python train.py --positions="rope" --attn_scale=0.125 --init="normal" --lr=0.0104 --doc_mask=true
Each number is 128 + 32 x the weight over its row's rms, rounded and kept within 0 to 255. Layers, rows and columns count from 0. The size above them is the row's rms in percent of the matrix's.

# layer 2 attention key, 128x128, rms 0.16, rows 121-127, columns 0-127
size [107 107 118 115 117 115 111]
[[133 172 141 101  91 159 156  96 153 185 180 118 152 158 115 142 142 113 143  95 111 116 127 100 135 114 152 166  98  39 137 152 130 124 169 175 109 186  69 142 181 133 132 128 136 115 159 106  81  84 112 151 188 158 108 146 123 100 115 127 151  53 110 132 103 155 146 124  87 105 125 167 122 161 134 141 128 148  91 152 100  95 162  95 152 134 125 132 124 119 186  56 134 127 112 128 146  87 163 169 113 107 159 142 110  60 167 174 105 104  39 142 127 107 133 158 117 157 100  77  53 169  91 148  93 146  99 179]
 [114 115 145 117 141 117 127 163 135  99 174 170 106 133 134  91 134 185  54  67 113  87  78 111 126 113 134 106 179 108  90 103  98 146 101  68 192 137 113 101 117 180 164 100 102 116 121 130 132 131 163 120 142 167 191 146 108 161 146 131 197  80 164 136 173 128 164 132 204 130 162  56  82 156  84 150 119 167 147 175 133 123 143 104 154  58 104 113 113 129  78 151 148  88 128  93 135 156 100 158 114 134 111 128 135  95 152 140 115 148 113 128 138 178  72 201 104 158 140  89 101  72  89 137 144 121 136 102]
 [157 108 123  87 161  41 127 110 144 127 124  95 181  98  90 138 167 147 174 117 139  70 136  96 106 116 120 164  91 158  61  70 154 115 159 149 129 133 123  42  75 118 153 134 150 151 148 167 114 130 134  57 125 161 157 135 142 115 105 168 162  99 112 122  99  91  85 147 134 150  84 111  97 114 103 173 186 136  80 111 100 125 170 150 107  97 154 147  87 101 154 120 148  62 135 146 129 127 151 137 126 116  89 156 124 139 142 196 156 148  98 158 185 135 149 116 107  69 126 205 171 146 182 164 130 134  94 135]
 [174 133 109 105 153 107 138 162 126 101  91  82 211 130 192 158  63 142 154 121 159  98  99 163  67 152 118 161 104  89 137 100 153 161 149 150  95 105 100 106  80 129 114 163  79 139 153  68  85 127 158 167 170  83 100  95 132 113 138 114 103 137 130  45 171 103 113 102  85 102 201 163  79 159 119 109 126 153 123 116  92  63  95  74  92 150 184 133 115 141 162 101 121 111 109 119 129 198 148 156 129 128 163 160  87 122 133 136 109 141 153 149 138 155 149 165 179 143 105 140 134 132 152 102 181 158 148 139]
 [129  91 144  81 115 118 137 157 112 132 114 134  84 151 142 160 122 100 111  59  76 135 125 117 122 151 125  58 132 178 100 141 182 176 122 132 168 169 144 157 159  84  81 160  61 130  94 105 167 179 139 186 150  92  98 108 150  62 148 114 135 120 148 142 178 101 149 194 166 120 122 195 111 127 152 142  57 130 110 138  94 132 148 138 104 101 120 130 123  60 211 121 113 114  85 138 153 133 130  77 130 141 142 113 180 123  64 183 111 114 125 143 151  86 137  82 156 107 111 148 121 149 145 123 148  97 168 184]
 [ 87 129 119 122 200  95 141 156 112 117 139 100 163 119  38 140 169 146 160 195 149 142  87 141 146 138  86  96 140 106 136 134 107 156 161 153 169 133 135  56 150  74 133 147 120  99 100  96  78 161 127 111  87 108 155 128 124  66 162 134 119 123 114  72 119  80 113 202 128 161 149  88 112 163 105 121  95 158  98 108 128  85 138 103 112 178 101 163 151 154 135 101 173 156  78 180 149 122  98 133 109 151 212 109  76 157 167  93 140 126 158  86 127  77 122 111  83 171 138 138 126 118 158 156 191 117 140 113]
 [141 101 121 179 111 143 139 134  75 124 103 145 209 197  99 112 118  73 130 207 109 126 123  88 121 134  80  86 129 138  93 192 167 123 192  83 121 210 131 138 127  85 173 122 125 146 108  78 131 127  77 149  69  99 159 146 133 116 132 183 114 148 127 112  81 183 125 110 131 147 121 100  89 161 164 119 110 113  81 116 143 114 109 113 172  82 138 102 101 115 111 133 125 110 117 124 163  84  89 107 173 150 130 131 200  68 172 135 137  94 160 118 124 159 178 135 120 191 143 165 114  88 109 109 152 118 137 166]]
# layer 2 attention query, 128x128, rms 0.156, rows 122-127, columns 0-127
size [115 115 115 116 114 113]
[[169 121 131 110 171 108  90  67 104 190 116 119 102 175 161 116 147 127 131 142 154  82 177  93 130 115  37  81 129 102  74  97 180 102 124 133 147 139 158 127 130 193 191 182 134 159 128  63 107 141 151  97 134 148 142 156 109 139 145 116 127 126 124  86 120 142 104 115 126 112 136 105 135 132 106 148 140 114  91 114 110 122  45 169  74 157 170 171  69 152 116 180 171 101 150 124 157 143 129 156 196 145 144 151  66 173 158 124 167 114 146 127  67  85 145 107  63 143 112  90 127 103 113 156 136 139 141  92]
 [ 84 123  97 128 121  87 141  81 108 139 106 132 101 120 166 158 129 177 167 209  81 142 163 100  99  91 112  98 129 144 122  78 152 142 103 137 148 189 207 109 116  77  45 130 112 148  93 129  90 139 110  86  69 134 124 163 151  87  98  98 137 120 107 152 198 152 180  94 165 117  93 140 178 146 121 109 109 153 128  81 135 134 161 125 141 104 119  99 181 119 110 123 134 118 136 144 147 104 131 155  90 131 154 132 105 107 127 157 119 150 181 112 114  73 155 147 150 157 189 129  40 155 100 122 197 172 143 162]
 [119 143 153 144 114  86 140 108  84 154 152  92 108  95 101 141  81 128 125 157 159 168 167  69 115 109 140 142 138 157 173 164 128 124 171 138 188  45 153  97 164 106 168 144 142 140 168 157 105 139  94  94 108  87 166 117 142  82  86 203 136 116 131 154 147 103  96 121 156 133 111  86 137  99 108 111 147 124 159 103 175  98 142 154 117 174 134 139 170  88 146  92  23 106 206  83 120 126 108 160  68 101 106 140  84 162 118 116 106 147 118 189 130 160 120 142 119 103 136 166 168 120 114  89 134 157  59 159]
 [165 133 146 101  76 177  87 127 124 104 154 148 117 124 157 146 131 168  41 108  97 106  91 157 154 104 172 106 122 167  87  79 129 138 111 195 131  96 112 173 166 163 115  84 186 173  98 132  99  65 103 119 151 162 130 136 134 112 119 127 100 131 169 127 170  82 155 126 102 130 110 182 107 165 113 131 128 137 152 126 134  99 131 104  85 154 148 143  75 130  84  97 134  64 135 165 110 152  96 149  55 135 112 147  86 147  49 115 180 120 106 160  96 158  99 114 162 119 144 114 151 164 182 131  75 191 164 161]
 [151 160 167 130 128 155 119 111  90 114  97  55  85  86 157 182 130  81  94 148 128 129 111 141 164 123 155 164 135 125 142  99 142 164 158 115  89 126 119 142  95  88 153 154 126  86 159 171  78  66 149 100  71 114  79  73 176 152 143 133  57 132 123 132 115 139 132 145 130 114  54 138 172 154 155 180 148 109 106 126 159 164 113 181 165  75 157  73 123 100 155 145 127 148 151 139 143 106 105 165 107 120 151 114 135 199  74 137  69 142 103 175 117  62 151 124 197 106 126 105 100 116 135 128 169 113 177 160]
 [176 152 128 186  74 120 109 101 175 156 166 121 129  95 135 160 145 155 156 125 166 101 181 152 119  92 172 146 160 162 134 118  62  77 146 110 142 119 170 163  90 102 132 123 135  74 143  78 148  91 151 183 143 110  96  67 144 119 119 192  56 120 152 142 120 133 170 117 149 138 133 170 127 108  94  94 108 102 138  76  83 143 166 156 159 109 113 139 138 119  91 223 174  90 128 133 115 135 163 142 124 163 143 133 125 114 118 124 141  88 114  51 138  51 131  92 151 127 149  59 161 113 180 137 110 104 111 128]]
# layer 2 attention value, 128x128, rms 0.0861, rows 64-84, columns 0-127
size [ 97  97  98  84  88  97  96  95  86  85  93  90  96  86  95  85 101  96  74 100  96]
[[126 171 169 116 122  79 118 123 152 145 183 111 155 134 141 162 111  89 152 134 211 101 119 113 173 109 148  72 193 108 169 116 114 119 159  57 150  73 136  85 159 142 149 153 122  98  83 157 104 139 123 201 161  81 133 139  72 154  46 149 124 106 111 101  87 160 158  94 121  89 167 168  95 121 128 100 112 150  99 108  96  96  97 169 105 132 133  93 142 138 131 152  79 101 150 152 151 142 140 129 132 156 187 188 102 126  53 122  67 125 109 115 194 121 161 130 127 113  79 147 116 142 144 130 102 175 126 129]
 [169 126 105 175 124  85 109 117 133 126 116 176 133 146 187 136 141 114 125 131 139 151 133 194 136  87 141  95 126  69 119 115 140 147 164  59  64 108 154  38 162 153  84 163 198 100 157  68 112  91 132  57 122  98 124 136 111 118  79 162 103 109 141 127 159 171 146 107 166 149 132 137 131 192 148 124 158 110 155 121 139 118 107 124 205 125 105 101 156 124 141 117 204 139 167 101 158 100 148 120 130 109  86  98 134 134 183  92  70 134 171 117  64 135 124  61 149 166 137 112 114 106  98 160 109 135 126 121]
 [145 145 156 134 122 160 166 186 154 141 164 170  93 149  93 119  88 125 122 137 106  91 145 113 138  85 121 163  90 138 173 176 141 130 118 132 124 119 158  94  96 115 150 152 146 145 108 111 171  61 128 156 102 189 134 113  88 190 191 129 185 204 182 140 144 123 121 112  88  71  67 131 164 153 155 112 117  97 101 105 173 119  96 140 129 169 209 105 158 110 134 136 184 128 135  62 112 150  82 141  35 128 146 138 124 127 103  65  76 105 121 138 155  93 122 111  95 103  81 130 150 130 119 130  96 157 111 135]
 [149 200 195 154 140 115  86 126 116 134 126 160 172 122 159 123 169 109 143 135  95 139 139 154 114 115 121  81 111 126 125  39  78 104 104 103 133 128  70 150  87 173 118 105 156 140 132  71  99 122 201 152 101 189 134  51 140 135 154 111  93 137  63  90 117 113  89 133 195 128 149 128 106 118  54 133 145  74 119  97 141 120 113 131 118 153 120 114 120 177 214  61 116 140 146 130 105 130  82 117 138 106 139 176 196 155 146 100 150 140 116 114 152 120 163 113  99 122 127 163 159  97 147 128  85  87 131 138]
 [109 206 111 102 138 107 111 174 106 110  94 167 102 130 129  83 130 108 136 138 102  98  94  55 170 115 121 123 105 154 117 175 122 155 156 146  72 127 110 134 140 114 111 115 123  94 191 115 121  49  96  92 139  96 175 126  97 140 115 161 131 204 176 114 140 133 155  99 130  37 149 182 152 159 118 173  97  91 142 120 120 162 122 112 150 135 126 114 158 125  89  80 127 150 134 165  98 144  82 109 146 129 222 165  75 123  69 189 113 161 125 151 138 139 117 141 124 113 113 146 104 169 101 149  88 194 112 154]
 [ 80 113 111  79 114 120 108 144 145 165 145 117 127 141  99  88 123 118 126 140 100 148 154 130  69 122 148 133 153  72 131 110 141 146 113 134  94  99 187 128 146  99 147 100  93  81 136 190 137  94  62 101 174 105 161 158 104  52 103 140 101  98 184 118 130 130 176  91 113 144 116  98 159 139 137  74 110 229  97 129 163 113  90 184 146 133 126 165 119 109 133 156  91 156 205 116 168 122 190  91  78 138 137 182 142 170 150 121 123 167 133 127  90 134 134  90 171 158 131 158 100 144 186 173  96  98 170 135]
 [191 129 119 138 139 146 153 131 206 153 113 109  55 150  77 130 125  97 172 144 145 116 160 127 138 149 116 202 151 136 134 176 130 153 126  90 167 141 178  99 156 147  99 210 145  50 138 123 141 143 113 139 138  72 166  91  81 114  47 101 114 137 153 157 159 121 149 149 117  90  96 129 178 130 152  91 128  46 140 124 117  99 114 174 124  97 158 153 142 126 117 115 165 121 110 182 109 123 103 169 169  80 143  90 103 117 155  71 138  87  83 151 125 124 110 127 147 139  78  92 158  91 102 160 125 140 177 103]
 [ 90  87 187 147 101 101  95 125  62 144 101 150 111 105 136 146 137 104 207  88 175 163 157 169 142  98 108 167  92 142 131 111 136  94 110 101 102 127 168 142  87 124 155 135 110 147 131  76 133 172 138 131 178  87  93  81 111  83 161 112 110 100 157 102  96  69 106 119 176 129 140  80 100 173 129 119  39  93 160 112 114  97 117 132 148 112 163 190  95 142  71 145 120 159 108 131 127 154 190 172 141 130 165 147 123 141  99  58 129 129 158 204 168 140 113 148 156 171 127 136 157 156 135 154 161 109  81 125]
 [110 187 163 166  71 146  91 124 166 117 112 140 108 127 111 108 184  75 136 134 178 202 112 146 130 116 136  97 111 145  90 170  90 149 137 112 120 130 142 159 154 159 165 134 169 108 117 162  97  88 136 154 128  93 114  71 119  95 113 186  73  95  99 114 109 145 167 194 151 119 105  91 160 154 105 100 192  77 204 116  98 164  88 134 127 122  64 143 144 170  88  81 135 125  85  83 154 138 188 160 160 132 113 111 114 116 147  75 114 160 139 147 103 193 122 138 143 107 156 100 152 132 165 150  72 102 153 108]
 [ 96 166 109 163  71  79 142 111  93 148 127 161 137 151 121 139 199 116 142 145 171 124 122 161 128 110 172  56 179  70 142 132 127 101  87 172 135  85 112 128 137 123 139  83 195 133 121 130 149 175 104 134  56  78  86 142 145 120 128 119 115 109 111  86 115  93 129 134 120 186 118 105 144 119  76  77 161 149 105 109 146 170  93 175 110 124 129 120 190 147  78 110 143 102 111 125  94 124 135 182  93 149  70  95 108 113 146 142  90 121 191 121 137 136 124 145 221 150 141 171 109 155 152  76  91 146  68 127]
 [132 155 149 177 138 148 101 118 170 101 203  86 100 122 123 110  98 210 137  90 156  99 137 130 142 138 152 144 191 157 132 139 140  76  69 147 161 150 118 118 133 127 123 160 147 129  74 151 131 156 150 175 146 180 105 112 165 132  86 143 127 163 101 117 139 168 149 140  91 142  98 135 113 102 111 119 184 125  74 187 150 112  81 157  73 123 105  98 139 156 190 171 121 113  97 153 177  79 141 179 126  98 101  81 104 128 138 119 109  69  55 103  82 118 170 154 101 130 101 119 127 109 102 108 126  53 188  97]
 [152 132 107 131 127 106 187 134  92 149 155  25 184 177 147  80 122 135 154 125 163  80 176 107 144 122  99 147 127 134 139 146 159 118 134 111 143 100  60 131 109  90 110 142 132 158 177 147  89 173 132 116  82 133 110 174  96 149 180  90 146 168 153 107 133  91  93  86 109 111 184 184 111 113 184 118 119 137 177 195 127 146 158 175 173 103 125  95  96 130  98 151 156 129 104 133 102 142 103 138 102 131  85 151  83 111 109  73 114 144 130  83 118  90 156 180 135 196 136  52 100 104 107 156 153 106 135 142]
 [143 107 151 188 129 149 195  93 124 145  86 137 160 115 114 132  92  62  97 156 113 161 130 115 124 148 150  89 101  87 153 140 103 117 130 104 108 131 165 100  59 136 116  81 153 111 151 189 109 143 160 132 200 110 117 175 106 183 110 117  83  91  91 112  84  94 111  83 165 158 151 154 142 137  88 168 116 100 103 115 107  99 113 133 102 130 144 163 150  93 157 109 133  99 176 138 120  97 164 107 181 136  94 143 149 110 127 125 128 131  96 140 179 180 170 101 198  85 146  53 132 200 110 125  73  53 130 122]
 [ 99 168 169 139  79 134  99 123 135  94 164  97 157 114 151 101 125 154 127  88 172 150 144 113 128 141 126 111 147  92 145 129 147 146 100 128 111  84 135 175 126 139 127  73 110 127 132 146 114 102  56 186 115 161 141  34 140 146 170 120  90 157 107 144 169 149 129 114  88  83  84 170 127 105 144  67  81 149 145  71 137 193 115  98 181 121 159 172 100 167 129 141 123 141 120  62 107 141  96 109 121 162 139 212 122 154 126 132 113 101 105 149 152  68  78 124 131 164 143 168 130  69 127 184 150 155 204 113]
 [107 111  98 102 133 108 128 138 137  99 134 217 103  99 147  95  59 173 110 153 121 182 117 139 140  98 113 168 161  71 138  92 138  96 119 135  88 190 135 144  78 156 115 163 165  85 168  89 129 105 159 111 175  96 104 125  96 115 155 131 138 100 141  89 125  58  91 160 123 149 115 124 108 195 160  94 143  94 159 157  88 124 145 153 107 133 177 112 132 145 145 204 158 144 146 125  52 167 181  94  89 109 140  97  83  83 186 185 138 129 130 173 148 163 150 117 114 129 132 117 103 145 170 103 114  69 120 111]
 [192 137  64  82 165 145  81 148 165 115 149 107 130 113 106 164  61 102 136 154 147  61 140 101 115 119 146 104 137 133 117 147 109 147 125  86 163 132  72 106 125 113 208 156 103 135  91 110 169 147 126 126  98 100 137 172 106 142 133  83  77 106 143  70 178  89 150 181 140 115 111 137 108 137 170 106 155 124 123  99 122 171 133 117  98 125  99  82 140 130  91 194 116 177  85 100 110 226 203 102 125 137 113 120  89 128 107 158 110 166 121 105 116  66 118 151 168  99 141 128  80 142 167 112 161 138 179 127]
 [143  91 154  68 145 121 167 145 155 129 143  55 140 169 169 100 183 161 137 140 126 134  85 153  83 132 126  67 121 106 133 105 142 158  42 117 101 104 152 114 152 125 138 126 110 151 106 141 173 166 186 152 140  83 197 165 102 129 141 152 125 170 155 110 147  92 134 103  96 147 104 135  90 129 156 106 186 150  93 120 161 126 101 147 167 163  57  69 137  94 137 119 158 156 142 160 115  83 183 136  95  70 119 122  79 152 127 127  90  94 124 166  59 132 164 106 158 170 147 162  97 161  87 120  98 100 108 180]
 [204 124 101 131 161 119 107 136 139 110 174  73 123 154 138 151 104  74 158 197 146 130 122 124 131 134 105  69 103 105  84  92 188 131 134  66 120 175 112  88 128 174  69 165  90  97 103 131 153 101 102 103 153 105 125 148  75 114 154 119 105 154 152 215 171 126 173 190 143  77 131 159 127 144 149 144  80 128  81 135 103 124 119  90 155 160  87 114 126 155  87 110 143 148 125 188 143 169 164 123 166 118 175 148 139 135 121 130 161 140 135 113 176  78 104 106 135 120 127 108 103 151  82  93 179  90 197 142]
 [ 92 174 127 106  76 120 143 161 139 131 126 172  63 109 165 165 145  89 156 198  91 122 160 165 147 131  89 172  92 133 109 142 151 126 123 173 131 111 131 171 162 114 115  64 136 118 144 122 159 113  87 109 108  90 151  86 157 129 126 138  72  85 154 136 110  96 146 142 122 159  74  90 168 140 129  91  77  90 146 115  94 171 110 137  70  94 139 160 150 108 116 137 144 198  60 164 116 161 151 182  89 135 109 168 132 120 196 100 139 111 104 188 214 110  81 148 130 137 105  94 134 169 120  78 126 152 136 105]
 [100 148 125  96 184 147 102 117 106 118 105 131 123 120 110 107 126 136 176  50 124  99  54 124 130  94 108 164 106 118 172 124 153  91 153 152  97 136 168 185 112  78 129 168 102 146 169 107 137 210 125 113 186 160 146 135 112  89 130 175 114  97 119 114  52 105  93 105 148 143 126 101  72  94 123 133  87 155  73 111 153  95 106 165 134 109 147 137 143 149 138 106  86 163  85  80 114 158 141 150 120 153 230 104 113 173  92  55 123 136 100 135 180 141 165 127 174 161 105 123 155 120  77 127 131 123 132 168]
 [173  91 167 145  96 138 116 110 143  94 136 138 111 137 100  95 138 154 105 199 119 146 135  77 157 141 119 168 119  96 157 173 188 119  88 136 195 100 135  88  64 175  94 157 123 112 117  75 202 153 135 138 131 122 162  84 128 111  57  91 162 211 131  92 146  98 183 108  92  83 113 112 146 133 161 133 127 131  77  54 138 134 116 151 102 163 145 149 129 137 139 104  90 127 151 206 112 104 116 147 158 122 125 102 115 116  99 156 167  90 107 112 174 147 119 113 221 116  97 161  93 110 141 160 122 140 135 115]]
# layer 2 attention output (transposed), 128x128, rms 0.423, rows 64-83, columns 0-127
size [109  98 106  89  84 104  97 110  96 100  91  94 107 103 106  99 108 102  86 107]
[[ 95 149 152 129 111 102 154 123 159  58 142 156 146  88  71 129 130 157 144 114  88 136 132 163 105 115 169 169 101 135 113 124 147 146 150 151 123 152  65 130 120 143 115 131 152 159 172  89 184 160 126  87 154  59 124 108 157 116 144 119 169 138 153 126 174  68  87 133  91  95 146 100 118 108 138 117 132 139 151 152 114 160 140 152  97 105 188 131 177 124  25 109 133 251 121  93 105 108  74 175 155 119 130 114 187 148 151 162  83 107 113 131 103 120 136 102 119 105 153 110 133  75 149 175 137 105  62 137]
 [120 143 117 147 151 168 190 151  78 130  80 108 132 128 129  99 141 174  98 127 136 103  58 156 119  98 130 113 152 162 118 105 171  99 108 151 120 139 154 168 131 118 175 150  90 122 189 143 125 159 128  96 120 117 148 130 154 164 157 104  96 142 110 136 106 146 115 123 121 124 174  92 144 191 110 111  93 130 117 137 142 175 160 135 130 134 110 126  72 158 144  73  91  46 132 118  71 170 175 124  69 110 116 184 156 110 171 161 150 144 151  98  87  72 113 167  84  85  87 184 101 151 173  77 200  58 102 139]
 [ 76  41 116 145 207 168  79 115  70 145 110 123 178  85 154 102 113 110 160 160 140 133  94 133 145 167  99 133 175 140 113  74  50 119 167 115 103 141 104 189 138 149 114  78 121 176 163 105 113 149 160 136 151 139  80 108 151 106 111  62 105 103 117 135 153  90 121 136 119 159  77 178 113 125 120 160 107 178  87 141  89 141 157 124 155 101 107 145 149 112 153 140 114 148 164 119 112 125  52 105 166 109 124 133 134 124 110 170 122  88 101  87 146 166 167 109 153 141 181 105 133 175 140 123 164 197 100 173]
 [100 120  81 143 141 118 130 132 108 102  92 150 131 142 108 140 123 130 138 107 135  72 128 111 129 140 109 176 154 135 123 126 149 135 147 196 162 159  90 149 122  49 115 123  90  57 145 176 187 165 162 136 161  78 166 138  77  96 115  90 129 160 116 159 132 129 162  73 116 117 108 128 125 130 156  98 140 113 151 108 120 185 105 176 126 106 170 140 161 164  90 155 135 104 206 120 124 147  97 136 133  87  14 186 191 134 122 147 137 123 110 148 126 137 126  97  90  95 147  61 114 201  99  75 177 130 104 122]
 [102 110 194 118 166 127 103 131 129 174  99  86 138 106 150 130 125 134 163 142  71 151 113 133 151 145 105 127 101 120 123  71 158 154 209  95 137  81 126 156 133  78  67 127 136 139 131 156 103  88 144 124  90 174 114 168 148 127 168 113 116  92 155 140 186 108  91 132  85 178 137 185  86 177 166  75 177 151 122 101  84  85 112 112 146  88 160 224  85 145 106 167 158 182 120  77  74 121 115 138 114 154 104 121  83 135 154 116 148 161 118 100 167 161 132  91 151  91 118 121 129  97 158  79 121 130 115 174]
 [173 115 166 158 130 181 173 129 140 181 113 126 130 138 162 130 129 106 181  90 146  95 123 137 163  76 142 119  77 133 148 175 121  87 138  84 100 154  99 108 168 156 170 123  88 133 116 101  94 117 109 101 129 137 129 172  90 173 127  47 149 144 143 160 129 136 135 146  97 153 117  74 157 134 134 186 107  85  90 146 126 109 137  87 177 132  56 130 128  70  84 114 168 206  70 143  94  84 154 193 141 180 170 102  79 126 126 123 125 156 126  90  95  77 104 183 119 154 114 109 108 148 135 168 111  80 154 138]
 [112 156 108 157 128 153 134 122  72  76 137  95 195 116 126 146 180 143 129 125  86 154 126 135  67  76 140  81 198  94 132  77 147  93 157 146 166 161 117  88  89 183 131 111 100 192 143 141 182 146 143 152 131 151  59 138 125 165 167 147 123 110 109  74 128 119 140 150 122 133 130 138 125 130 112 149 165 228 134 117 145 160 133  93 180  93 112  90 118  79 117 119 110 117 103 118  74  93 122 106  98 182 103  97 141 175 154 173  90 112 144 133 111  59 160 164  99 102 135 149 143 144 162 108 121 149  58 151]
 [119 175  75 135 193 142  78  81 208 136 169  61 138 138 117  78 143 143  86 143 165  88 122 110  61 163 164 103 147 130 109 159  93 180 156 154 144 176  89 112 134  86 133  86  92 161 128 140 153 123 139 158  91  72 131 110 144 149 154 136 138 133 110 152 148 146 139 103 141 102 120 121 130 134 107 175 138 122 161 103 145 100 152 138 124 137 116  45 148 156 154 151 141 157  97  92 131 110  35 183 125 113 111 211 140 134 138 195 154 119 101  42 125 135 112 128 105 127 133 152 107 143 104 116  71 129 118 154]
 [148 145  70 103 201 118 153 146 126  76 128 142  90 168 172 134 123 162 173 126  98  92 116 113  63  84 183 166 171  86 119 118 183  84 126 143 141 133 183  78 131 110  90 133  61  88 167 138 175 111  97 101 119 116 110 138 121  87 200 126 149 207 102 159 101 157 172  94 170  96 188 168 207 107 149 144 162 161 119 144 117 125 151 153 165 135 140 132 129 106 104 132 151  64 128 102 147 143 109 144 108 140  84 163  85 102 120 151 115 133 124 121 124 114  93 116  94 102 135 138 131 109 112  85  69  97 126 157]
 [135  94 120 155 180 130 135 119 173 114 164 149 147 131 164 163 103 133 156 101 153 163 118 102  79  45  77 220 166 143 163 176 102  95  92 135 121 118 107 185 149 151 132 148  76  95  92 125 111 109 143 110 195 152 117  63 149  93 144 116 163 157 195 123 108  70 103  97 173 118  93 100 165 160  85 159 118  56 164 156 118 146 165 177  76 149 111 135 111 123 203  80 159 130 124 121 148 129 114 133 133  88 187  93 106 120 103 126 129 139 149 127 124 107 140 158 101 114 107 100 147  95 109 140 131  81  99 125]
 [167 128 106  77  59 156 154 138  84  76 119 174 175 134 168 157 117 109 121 104 147 145 153  78 124 105 159 138 118 127 201 147  85  69 109 149 136 125 167 117 109 166 102 115 180 153 105 130 138 129 133 133 185 128 133 110 165 118 118 125 142  52  61  99  92 161 156 129 115  85 141 137 197 150 162 102 171 142  88 163 165 182 106  84  92 149 154 119 125  75 125 123 127  67 125 130 103 109 134  72 112 133  87  62 162 115  85 146  74  96 189 165 162 120 144 133 127 140 194 138 163 122 139 119 152 148 142 104]
 [117 119 167 114  68 114  17 133 184 111 114 137 107  95 121 117 100 104  87 127 118 120 122 118 145 129 129  66 162 162 123 168 182 182 146 104 161 154 115  92 128 178 149 184 161 156  67 142 159 114 135 115 123 106 126  74 164 133 129 188 182  89  94 148 163 131 128 131  84 160  89  90 127 118  84 121  84 161 103 111 127 138 167 116  86 101 171  90 135 156 150 117  96 183 148 114 105 148 108  89 139 165 167  42 163 163 163  85 104  95 125 116 144 167 157 123 134 131 160 105 131  99 172 169 120 158 165 115]
 [119 125  94 110 107  96 121 108 132 155 171 135  79 124 160 128 138 141 176 122  71 146 163 133 124  99 109 156 193 172  59 117 162 139 161 187 143 127  86  96 126 164 172 193 129  98 181  69 155  82  95  78 123 110 134  97 120 115 137 106 168 183 139 126 136 106 142 124 149  44 140 121 111  83 114  72 110 117 188 103 165 164 144 166 101 108  96 152 106 208  74 113 114 127 110  91 113 129 123 188 163 124 158 161 163 145  85 128 119 180 109 111  60  90 149 140 142 122 151 132 117 106  98 157 160 159 119 105]
 [163  48 153 159 165 134  96  97 117 170 132 162 123 126  69 144 101  76 159 107 131 138 113 130 168 120 138 133 103 121 179 156 114 145 144 137 112 140  99 107 160 110  79 108 150 129  99 158 154 106 138 100 163 122 146 215  65 120 132 133 131 129 134 158 175   8  85 134 107 179 113  89  74 131 131 162 147 129 112 123  81 102 150 127 173 118 141 119 159 114 132 125 153 187  84 147 107 100 122 130 140 136 131  42 146 118 129  81 112  78 114 125 142 214 153 131  94 164 134 117 169 159 178 106 111 101 171 141]
 [129 121  88 135 112 169 150 140 126 151 123 154 125 108 174  99 160  61 118 193  62 139 102 108  56 173  99 109 105 164 150 128 103 161 158 110 119  81 140 164 157  65 171  88 140 135 129 169 130 109 113 191 149 203 153 117 114 140 134 142 137 133 146 205 115 157 129  56 102 121  89 109 206 104 151 184 112 106 160  84 138 152 160 126 125  90 106 167 115 188 141 127  79  39  64  90 128 157 112 146  99 147 132 122 105 118 125 140  94 154 135 105 140 136 122 139 137 126 133 173 146 132  70 126 101 120 126 112]
 [126 170 135 139  53 125 157 119 169 130  89 126 112 140 112 112 135 159  91 105  91 149 183 121 131 100 142  87  97 153 173  53 124 161 119 122  74 186  98 156 175 183 105  94 108 141 143 118 157 128 132 165 143 114 142 165 151 108  73 136 112 171 146 189  66 126 130 146 157 174  99 174 119 104  78 192 116 170 118 107 116  79 196 141  95 132 153 142 113  50 125 108 121 123 121 168 159 151 135 115 136 157 152  68 105 113 138  72 123 112  82 128 133 163 102 179  97 147 150 150 157 129  88 107 133  52 108 151]
 [ 94 116 173 140  62 118 141 131 129 152 123 164 148  94 186  60 109 111 104 141 137  73 162 116 102 111 118  92 134 129 123 144 124  45 157 139 186 145  94  99 164 152 165 155 125 117 164 131 147 135 114 145 166 161  86  88 165 147  83  53 143 156 103 163  71 131 151 155 153 159 140  72 190 121  91 135 120 128 129 148 166  99 130 154 101 136 116 156 117  90 116 160 125 162 168 135 149  85  95 149 100 162 134 103 156 113 129 177 134 124 132  50 105 105 113 143 122 101 197  78  83 157 122 147 221 115  89 107]
 [123 111 164 132  49 148 194  55 122 137 139  90 132 137 102  90 138 167  75 102 143 108 154 204  80 153 144 120 151  97 115 137 119 105 111 148 146 146 122 114 137 182 137 160 142  92 171 137 166 126 142 160 130 109 209 177 159 138 115 102 114 125 123 125  99 106  91 147 103 104 154 158  52  95 125 166 154 135 153  72 165  67 155 151 120  73 170 120 105 136 123 159 147 144 110  70 103  69 187 100 101 171 117 135 121 127 127 134 152 148 138  93 123 103  82 166  85 144 106 190 116 143 115 170 134 103  71 173]
 [174 131 120 185 175 142 146 133 155 143 137  66 163 148 155 173 168  78 150 126 142 109  94 141  65  80 120 133 136  92 135 101  78 128 174  99 112 131 123 129 140 103 137 106  55 103 107 113  79 118 126 172 138 137  95 135 124 167 168 136 153 104 142 127 122  74  99 155 136 118 104 147  63 157 141 186 168 136 126  97 109 104 123 169 146 103  67 135 136 168 187 117 166  98 145  94 154  45 119 198 142  60 184 114  79 177  81 158 132 165 110 123 139 172  88 135 122 113 106 157 140 101 105 154 100 138 131 179]
 [ 93 150  98 140 113 118 126 134 124 152 186  67 134 132 171 140 103 155 100 116 138 126 142  69 150 108 132 113 152 103 162 126  87 131 139 106 138 156  76 123 129 180 141  58 101 177 140 129 138 101 164 143  81  81  44 183 143 151 125 120 116 130 112 151 157 148 132  95 139  98  96 105 175 149 135 121 131 138 161 146 123 132  97  41 177 185 131 151 126 107 113 141 118 195 114  88 223 128  38 166  92 141  99 148 204 154 106 129 154 123 149  93 184 119 132 137 107  85 150 136  57 125 131 130 135 128 133 116]]